Weights of a small GPT-style language model, trained from scratch on English Wikipedia: 13 layers, 4 heads of 32 (2 for keys and values).
Each number is 128 + 32 x the weight over its row's rms, rounded and kept within 0 to 255. Layers, rows and columns count from 0. Numbers have three digits each. The size before them is the row's rms in percent of the matrix's.

# layer 4 MLP up, 256x128, rms 0.109, rows 0-99, columns 64-127
100:183086153086154130130125149206176137091142122149054102161140155105088122157146160112096085095152119135107207117103133090125074161164125130141170144136170148156099111158107105147117082144115109
100:059114127167094052138071179128113116077125139126150101113083138144149091114142168098142113148164148089107092148161079151110134139102094149068105152129075160143158068133122163146160184115119145
107:099179086124108143153107153145175109149165144126172109103098105132100121126089208104124158082095154162132113157134135118183102180072092095138143139125109169151209180071123074096130192104128105
104:118160111120085156090145111118139165122102048097124115132069114103129174075118135103167108125129160199167119097135095149114127153159185134198133157144104157131154102092138140125142105142123125
116:177121143113129132151118117126154116135077115121181135100175130158092152103124189060166149117190143153037135111121127149097137108079190163083152222154074082154132140080100141138074136130133127
092:114112150148129193137061123081079103084170139123171087170154118047104160144146129109175167131107196163144135175103138133125122112130129065173148156167159125116188109185100040120167125154101158
094:072130120098167061110090103123146079069084110104164159105094156112133124147106172081085100090093112154134075128146179141152062064066125061130082132138118131147120130110162127182148158094040127
111:097133070090189168197149151182116126160133121120128093145131166093118102087141116095104179142103117143159093141096136085093092166120172124085087139095162138120155175181118123084104116135197107
100:158120164157111167116105154047125049171126076169173115154195111148135160116136156132153089156100184114087161142133157104132150068146157166151140083117132110153122115134128090165177103111112095
109:152097132085112135143137087158139151088109143127144103071087141167065167101128188168087138141100142172170126053112183133107128130127136130105199120077101145116148106082109160102079148131077171
088:095116092146097103114123086089140081106157103134143111159161143152104127136155165101172134066155132167099095170138096185137121171129079155119111166092144090121166138201122129158108112159186100
086:119096146042128118174168137128198106152120099106093123131165098146101168070122159112114105132165118142140143137147179124100121140160047097089150132089107113152148112141069161182083119151101130
097:137196112158145164126152108093116084076139136105188137111132128134108108124115194147172080100150156143146127168155095113159126142122151085034142141169138117100181116136111184140146133117119157
089:130171160127028083138142116095155128108116198105147135103153167132153089130110109133133149129143086129144137186192132117074077138111128192115170119049070119111031124174083108132100185156158107
112:147133121166131134151105089107115133131083121119200074156126087127078148055150174075133191134089098097194128061156136117143149155194146168097121161181125167094183163187120115124089116163093134
104:148066150150128081142150150129098136101165113158130187155103140125145167165123099173169075160183120141129163111157123075107133161182120131151185079104179116191119081157117182139169121145131164
115:134113159113156054109165100137094073093110110119195094097099166139115156131050134148160107110092116114141095108128165130108185116141141146091145116151156132137159078163172070097122172154091125
104:130139158109066134092107131144100168091103096138127095126133114115094145115154106141130186152092105164102116152202175100163126091153107147175175103113105104150110128060157138191125097098090149
102:086116098106162030175123131122104139173132134106127184150138151089141070082111136146130144143121113110156111132093195115177144118123125085093119078080076158141098110183120119118159130114147132
088:127154132090114083138150118137100182066089143134176104151101102130125147106103175056109154143105080117120161100126135162097049086138083132115113097119142155065105129169102181187092114166134097
103:136149144170102184186166126118169154111119114148118136152113133159122141144166101159184114170136186177133149155091077135162169129156118142113137170181132110187151119057095164095104134106168167
100:101145129159160154143146079096168110139138115125114126099104160146144147104170102146093129152130156160127138098119115049127161098137190120082053095048134122157066147096130120173084131108128097
102:143101086129137184134095144133131149131149138151186142175128119183139101144109121130119087171131121130060105161188152201183099166085124157118140177151116168151140129096159106082130143137103155
076:060117122138176120162157138110133183143119134137173107116120112058199096124080152121099129105129122098212123166121224093136177153135107104113173137068116132079114105107092130128099156107113157
077:122135098183094113119133141117121157169161162118128123134149092090143138183129098079149101203132082135148134169141067109136168133134119178071118145102141148131119096107084118095154060130135134
112:128151105162156128130124215138108107129142152086127111135149120114143061101127118098080079190093126089066081156108129162111097166094159107134124168124189098122183149087112129143150175155147121
091:125131130126127163097061113118089160104153128096077139103065126100159143167119130065112146101108070113107135106120140112100108055152128137128155070107166124054160107211095058136102110140103151
073:142175164156177144136209085150132178137159100133068160100068087127064123210102114127143131118156110082155109135103086110139132140139088157127156097152105108141111094146130081084126150122132108
105:087197207129099098110111119114090125175074115119181147160086160154136137164163117091168091075162094154209151117145174131156114165111050106146100114106167164159101130098106145143133060093137110
093:103131133201132138105105168134211186177141116107112113090124084160155131199125182083130143085165088089124074123180146075123135144106145143128143135165178156175153148127079073097093135135157128
102:138132184124072117172183163108108115151145127116115134082141084154154160136108109150188118086143166068067181102088113157125132105128123155104188134147118154123160085131174125142092140135129140
080:135163151121159118101057135160098043149091093176155164127134116122154121131074150130129129133047106084130153158142177124127103107097078162167088137109099094050137103116155102156125118170092114
091:187097145112134155137133127134065126128095148134153137192185127112089144140087097061132105119126069119051196143142120114134066116119107110112126146130131131110129155149221124150082146156103102
086:146095166224092110117137184133151163126101135139120094100088141170147164129151097161088137163160154131192136082149174149092171111137133096146132133150109121134071114129083129155124167145169166
110:165110171144167160085096118159117105143081120123123130091120144130049139177129137112092165017054135090133126162128101110129106138034148112143178116130068074114176125081135111153097142122080087
110:164114101161082054157132150094131108151108114115121080108114151151116120181141164151130142102166144146123108027103075143141157130106122171100124181157114153066175102109104072175156091147139156
097:116199172135131127096179128131133065042235097116119097086112102102128121170115117172132106098146141152085101081083117103192135086142113085138127129111213084111154128140149145196120125159137077
099:130096104108169145108158118090067111085081122156141126182126092156085149130153139101116149102114103119155164093118091151145106149151144081096124169109073170101157133106190104135108074175106137
107:144132130164091097101141112169115087117137197143161087154097129133062145160120122120111049199099131115098095138178114165105192096117112142131089123133100195121131169129156131130143117142163126
098:124187126101125178128049126173123187098118067173069106142152073100125095061095205124176146110108117090144158126126131097192219129131087156126104093111147124140140169150110115110055110095131133
082:098139120132162152142136099076127136149083065091154124093144082147098144182096139142120148074138081089148142098209116101145073173136115143099161124155108117166127076087153098102149099162113135
095:097154126167174160117171119177081103101185164099121206102115121073079138169165131117125116130183112129087133146096134104110091120123141130096110146100219164126116083128149113125124074151110126
102:136111098128114121144172214169143180172141135136078079149129142188130115128069098128171089204137074096073109152099135144049126101102191123175175123185140140132136194107129055126156114190142117
104:089148190114097104150168113138079097159168116162138121102107132135099164052123107151175156097150112108085136089122126113142065142188127117041078146081129137107149103099082120167167120132090093
113:118113101189103205157094126143141114148148129103095097108179136134118152167181127090096100160138137090097155150073107095148099172095101111092128156139203153156110116092135120168104096165145111
104:131111142145130138149186115082158140068110143120144096125084148097105155079159188138178107080159198154154147087112103093154116133148079089059128130084106104131117100195083149160112134109094132
095:135127128160143093164117089134140176069122111115173120128092124115126166111124140091117071101147175169124185079069134090110141090123149108150077115109160114085124068166118144130096090093121134
085:113127117093163112128154145111137151111099173109154108114074108143081133087119098194103102167101162131104182152104114160120147090115084229179166113062127061145144160071104094157150203152076120
099:133160143127138122125119133065120119177108146123156169160118151109110129136111195145095090140123140169187061201093139107145104179159091145137119101109089090117092093148142092147076183102140144
112:129115141104152066190142178131105129107116097161154078126123102120106083137071132107093112129138150125149135049099171081116132095118144143173122144189159205125110085097162079142185080061169109
098:129124127133125105161135193134104117142128085148153177211119125091100124109103095159104129194099104160069105165115142119145168150172112121138142107089149182141173187143123096097056149128116092
095:122124193118173110162093085143163120172110141131089125157104092073154172121101131127112151140143131175066105067093062090149097105122112168074151100194159157162101125127095152183142106140115152
117:133090113080100166116125142100157058075100099167121133029170120095114136112168145136100110073097165145148116113093101145098130066148116157124087116149176170164113123130132136203159184114131125
084:108139173169168134127135116104098102144086091133146143097122121140113106151114131165086087115067190166172134109109158112115100102123151117169109092084140074120127093118155104115142099079155145
083:122129092104108077089086135093019095171073108153171104138119142108088149167119130133139104133082101149106109132142081148096151113131122190125138112151160141130157153134155156075137127206109131
094:144070114110080120118115193136110143127151122154103113113112165170129148081113092146086120202096048175121090094161140149114122081099112095116116138104157095145046101110092148117142089078122152
089:164131103194153145168156066066143140119133096109142148116113154150132154170154070154181133104185146155170108105133141102133110122172142119055123156138159121154084100152172162077110162131183150
111:103144088186148145193164097124137045155108143084129149163107132152130039169127121060145170131143105142154169194133152137120091134149070101103071168094139124067127104117110171160146138122114160
097:144122190063164098175217140165101092172102162145122153072121205151149078133101192126143132111144149087147157170091136136103209131082121116116148116142149092119096099165069127105131143112123083
082:119078136167083126159129112056139144181143132129152111109133163154102193153109142115132112104127127143098107046097087076144184099140215164062192103128137102119159142120130166115149128112112102
115:136140126129181049169106134122163113121126087180151100136144097123122151106175131166122129076152139100110147110070209066112090184113103091148107133116186146124134087133115151100092101080145157
073:133128184078119151108119199134140171170116126075140087147098138082142131155133126093076139181087123169116149128105108074111153129121121151157145066109155171140125167108101104145117074142138114
096:128094100158131102078114128127083102061086168140118143181125230138107099162152129115133118135107121197121165108144153167064153137072131147135098105154118136118104179088088145155177123149139105
099:080127167141132096114174130078140122035147133107148155113145114127086108109160117136135161107089171168183144146162130136097112084138150143117115101070128134113086104160113185069069064094171130
081:110120138047160109137183172116166087121091098098134152135121130114140133163045112114180124140092067121081112158129096157143081054096080079119132101154151164129161199091168080148131133142099126
106:112121089137109176163105133144134111078135122124137127071111075109160163221127126141131085146152164147154119084102124161139130152107113139140096126080147071124057092138119145146106140132141141
099:134161116130059144125122184110119075147151138142152114150151089130113107153102091085065118084113110103080119162158123107074112116132125171127103113107099145180090051163119095124128162146062107
101:073080124122138129132134167164137144050039173103114214138102172112109125125183120100093130135119143138120136164096128149147126112138118120141090160053122166157131170153129111155093123087139090
089:153162115133131107161099144119094166153140159142119104135114113125137175165147156112158172155106092084102127139123158080150153153141149140101166150130126143127118122147139121087045080160077114
101:111096140136145136102118148113172192162118094115128122173139154110128162151150174154110114147109187212146153150102146123080116177122061142127148116136123146135096139192171101146075082096147199
096:154116177119144120162171171130104137189107153135152170138157164158133140143140090129113108140162142103146084098154160158060180111090095150152162113107138162150043138198092084007103126138155169
098:198111131138121094197185190146087162137168165132064105153120160096143116127112124132138175149074122116123119097142082167129173033120125194145172094109107100088159150130163125162152077179133133
077:144138071163127194131056185123173119093184084080093164127094129134115191113169166122118144093132141109117108129191092082164111141141145133121171116106150165120126102114125152146125084136089132
080:184094141149106164130078149144121107103073098134137164122110142121127159203108151098076154124141149107079090182109084108149130135158093114050130190119123178075103126154184130092179111120144138
077:097165100122146149115154176120132124155149133100159117154099123201172102111139083121108142146131102093064160170122133120112107166062079168101192171116134121102172141152117095129137199157144157
099:147155107122131161118186143081107091192150176153106113115211121152131128165133095132169167145128110045102125170160085158087131135114135138149102106138128119207146103137112096076103151183114142
128:095065127133136129156075131141131118128105136156143195144108118190154109120170133176164124076187125118153154103158137129168156073077176153129209167104169134117136129153129087136084138089151127
078:161142096116092108173079154121169125143160093142085105096116132123112124053161097156186106181181146129096139101065118069121117129094175135108170118134131133101083049154150140097136150098155164
115:113182089150139123156164119164152121132176193128103110097189097122168112142119149110154173101122173112116167134153147147130080173143170085131151140068095099189157148118148126177062146171101109
106:150136147154094145131084158079147162090078163124137124121095145080112114160139163158109054147113101072169173141152077073143131151162128129124177142166100168111121118111106102096140124164122123
099:093136103151111128113066110066137156172141109123147159143147137123147126140145112150138189200098141108152152167143181088112099167117090084121128084137121113063186158117105139109140097126111154
101:129137142141098119141195168122150100065137119132089117138139134139146097223135130164147038086154130153143163143196133169126157109171120154100157125171152139159161133115114137090125149198123154
085:080166167134134097125153108151154147173161127120169084069153085093110138103228083144073185104135108100118068118064148096149092117160123164093114155072175163113101178171162119152127107125175105
085:095047136115136127148072109086086199104118094135165181112079149145142156114142132183121162149146093137120137138108154097153143161146111119135146177117117109071129107169122198188145080117136183
097:162122144129121156147115116133125062173105102139164157143155117191139160098085130104058139114109105134136184087103124132097143100092065156049101125182183077120198102065151098124140138109106082
099:145163181151154142156145118145130096076121104125151154127212171132136071125111140126120150146121123130133178072162125109171100089136103135057111118111135054093079127130169174115119141160093105
100:096091122106155124081125153133125125096089158219166144164104092106141109187124101126127159179084119140047110140161163143115085083098105092118094094108162169077158169125152112137188122103109122
111:178140135100125109097106083139116144120097169126132119095117123112116106140141158110109085170128116110089104148137123209053124139090118136093199183107188087139093138125116138147180113043143145
108:130160106124145118112123151174110112091116172135085097138102154153118103166112065109117135092137072090127118134109149144131178111136151122232088136164158177195137167102167139122176176172120114
124:124175111099136131131094138158109170107138103138155053113072115117146162095154098212098146133132100152097146150136089071111067140140134118071145145096137169133057079109144103156095107123110176
081:191113116127171091127175110146086088131124124158153118120126218121131165103114106161171136104128142091094160122120115073138143070145162090124117086202095069128155161081116182127147092102102181
110:159123131167156094151094127184112129096160155130129111074179163115138095126119166167106114094136066193123106157089135090120094136095139045149094111115102122160075146144145063097132129163072124
105:093102152142118107126184151117101126093155168107139123169151179075151172109116107138184082119141094119112123172131071175128147088118108164041151124143145152126130127112138183084169084180182120
131:097132099097112127142152167105120212114103102108145142172165185098129157109087104113154061177095150156166120177108062154172144168144143189110138123168153142065177100107144107131153155149126138
123:181117129165140148143086158166074156123138131128134047133122115110113196065106203137108070127104098129127136115130143121146165071152160072105126110189117116094153122111119079104142103054143111
095:124167124130071161176093143123124122112166093095157103071084039146145166120108198081135140147115143138101144110085145109139118087103148159131059171114132062148163137090153112154121169100113092
101:145122096147216201168107150164173121100107120064129130169162162081166106123114125139103161211121094106161108157110115152068149109097161145140215142115093087163092137133141110098159105143133187
091:115113115133092076075117114122123030087132143156116165127143131109140123167177043165161139131142145126093135123148104088116129196121099164097184161082127126167108091144148096124121107130184123
098:156129085076100118153123109144167163102143147157110102142070125148094124096127034108135115123142049118078114188093090154144178144098083133159108116146095182117165158086141145093124093148123106
108:140150163103149103162129111075158159161127096130120185107099044133120109087214158131126150112148102121192149103180095097166106139197078072165097119086127160083107130148100178169141102145061120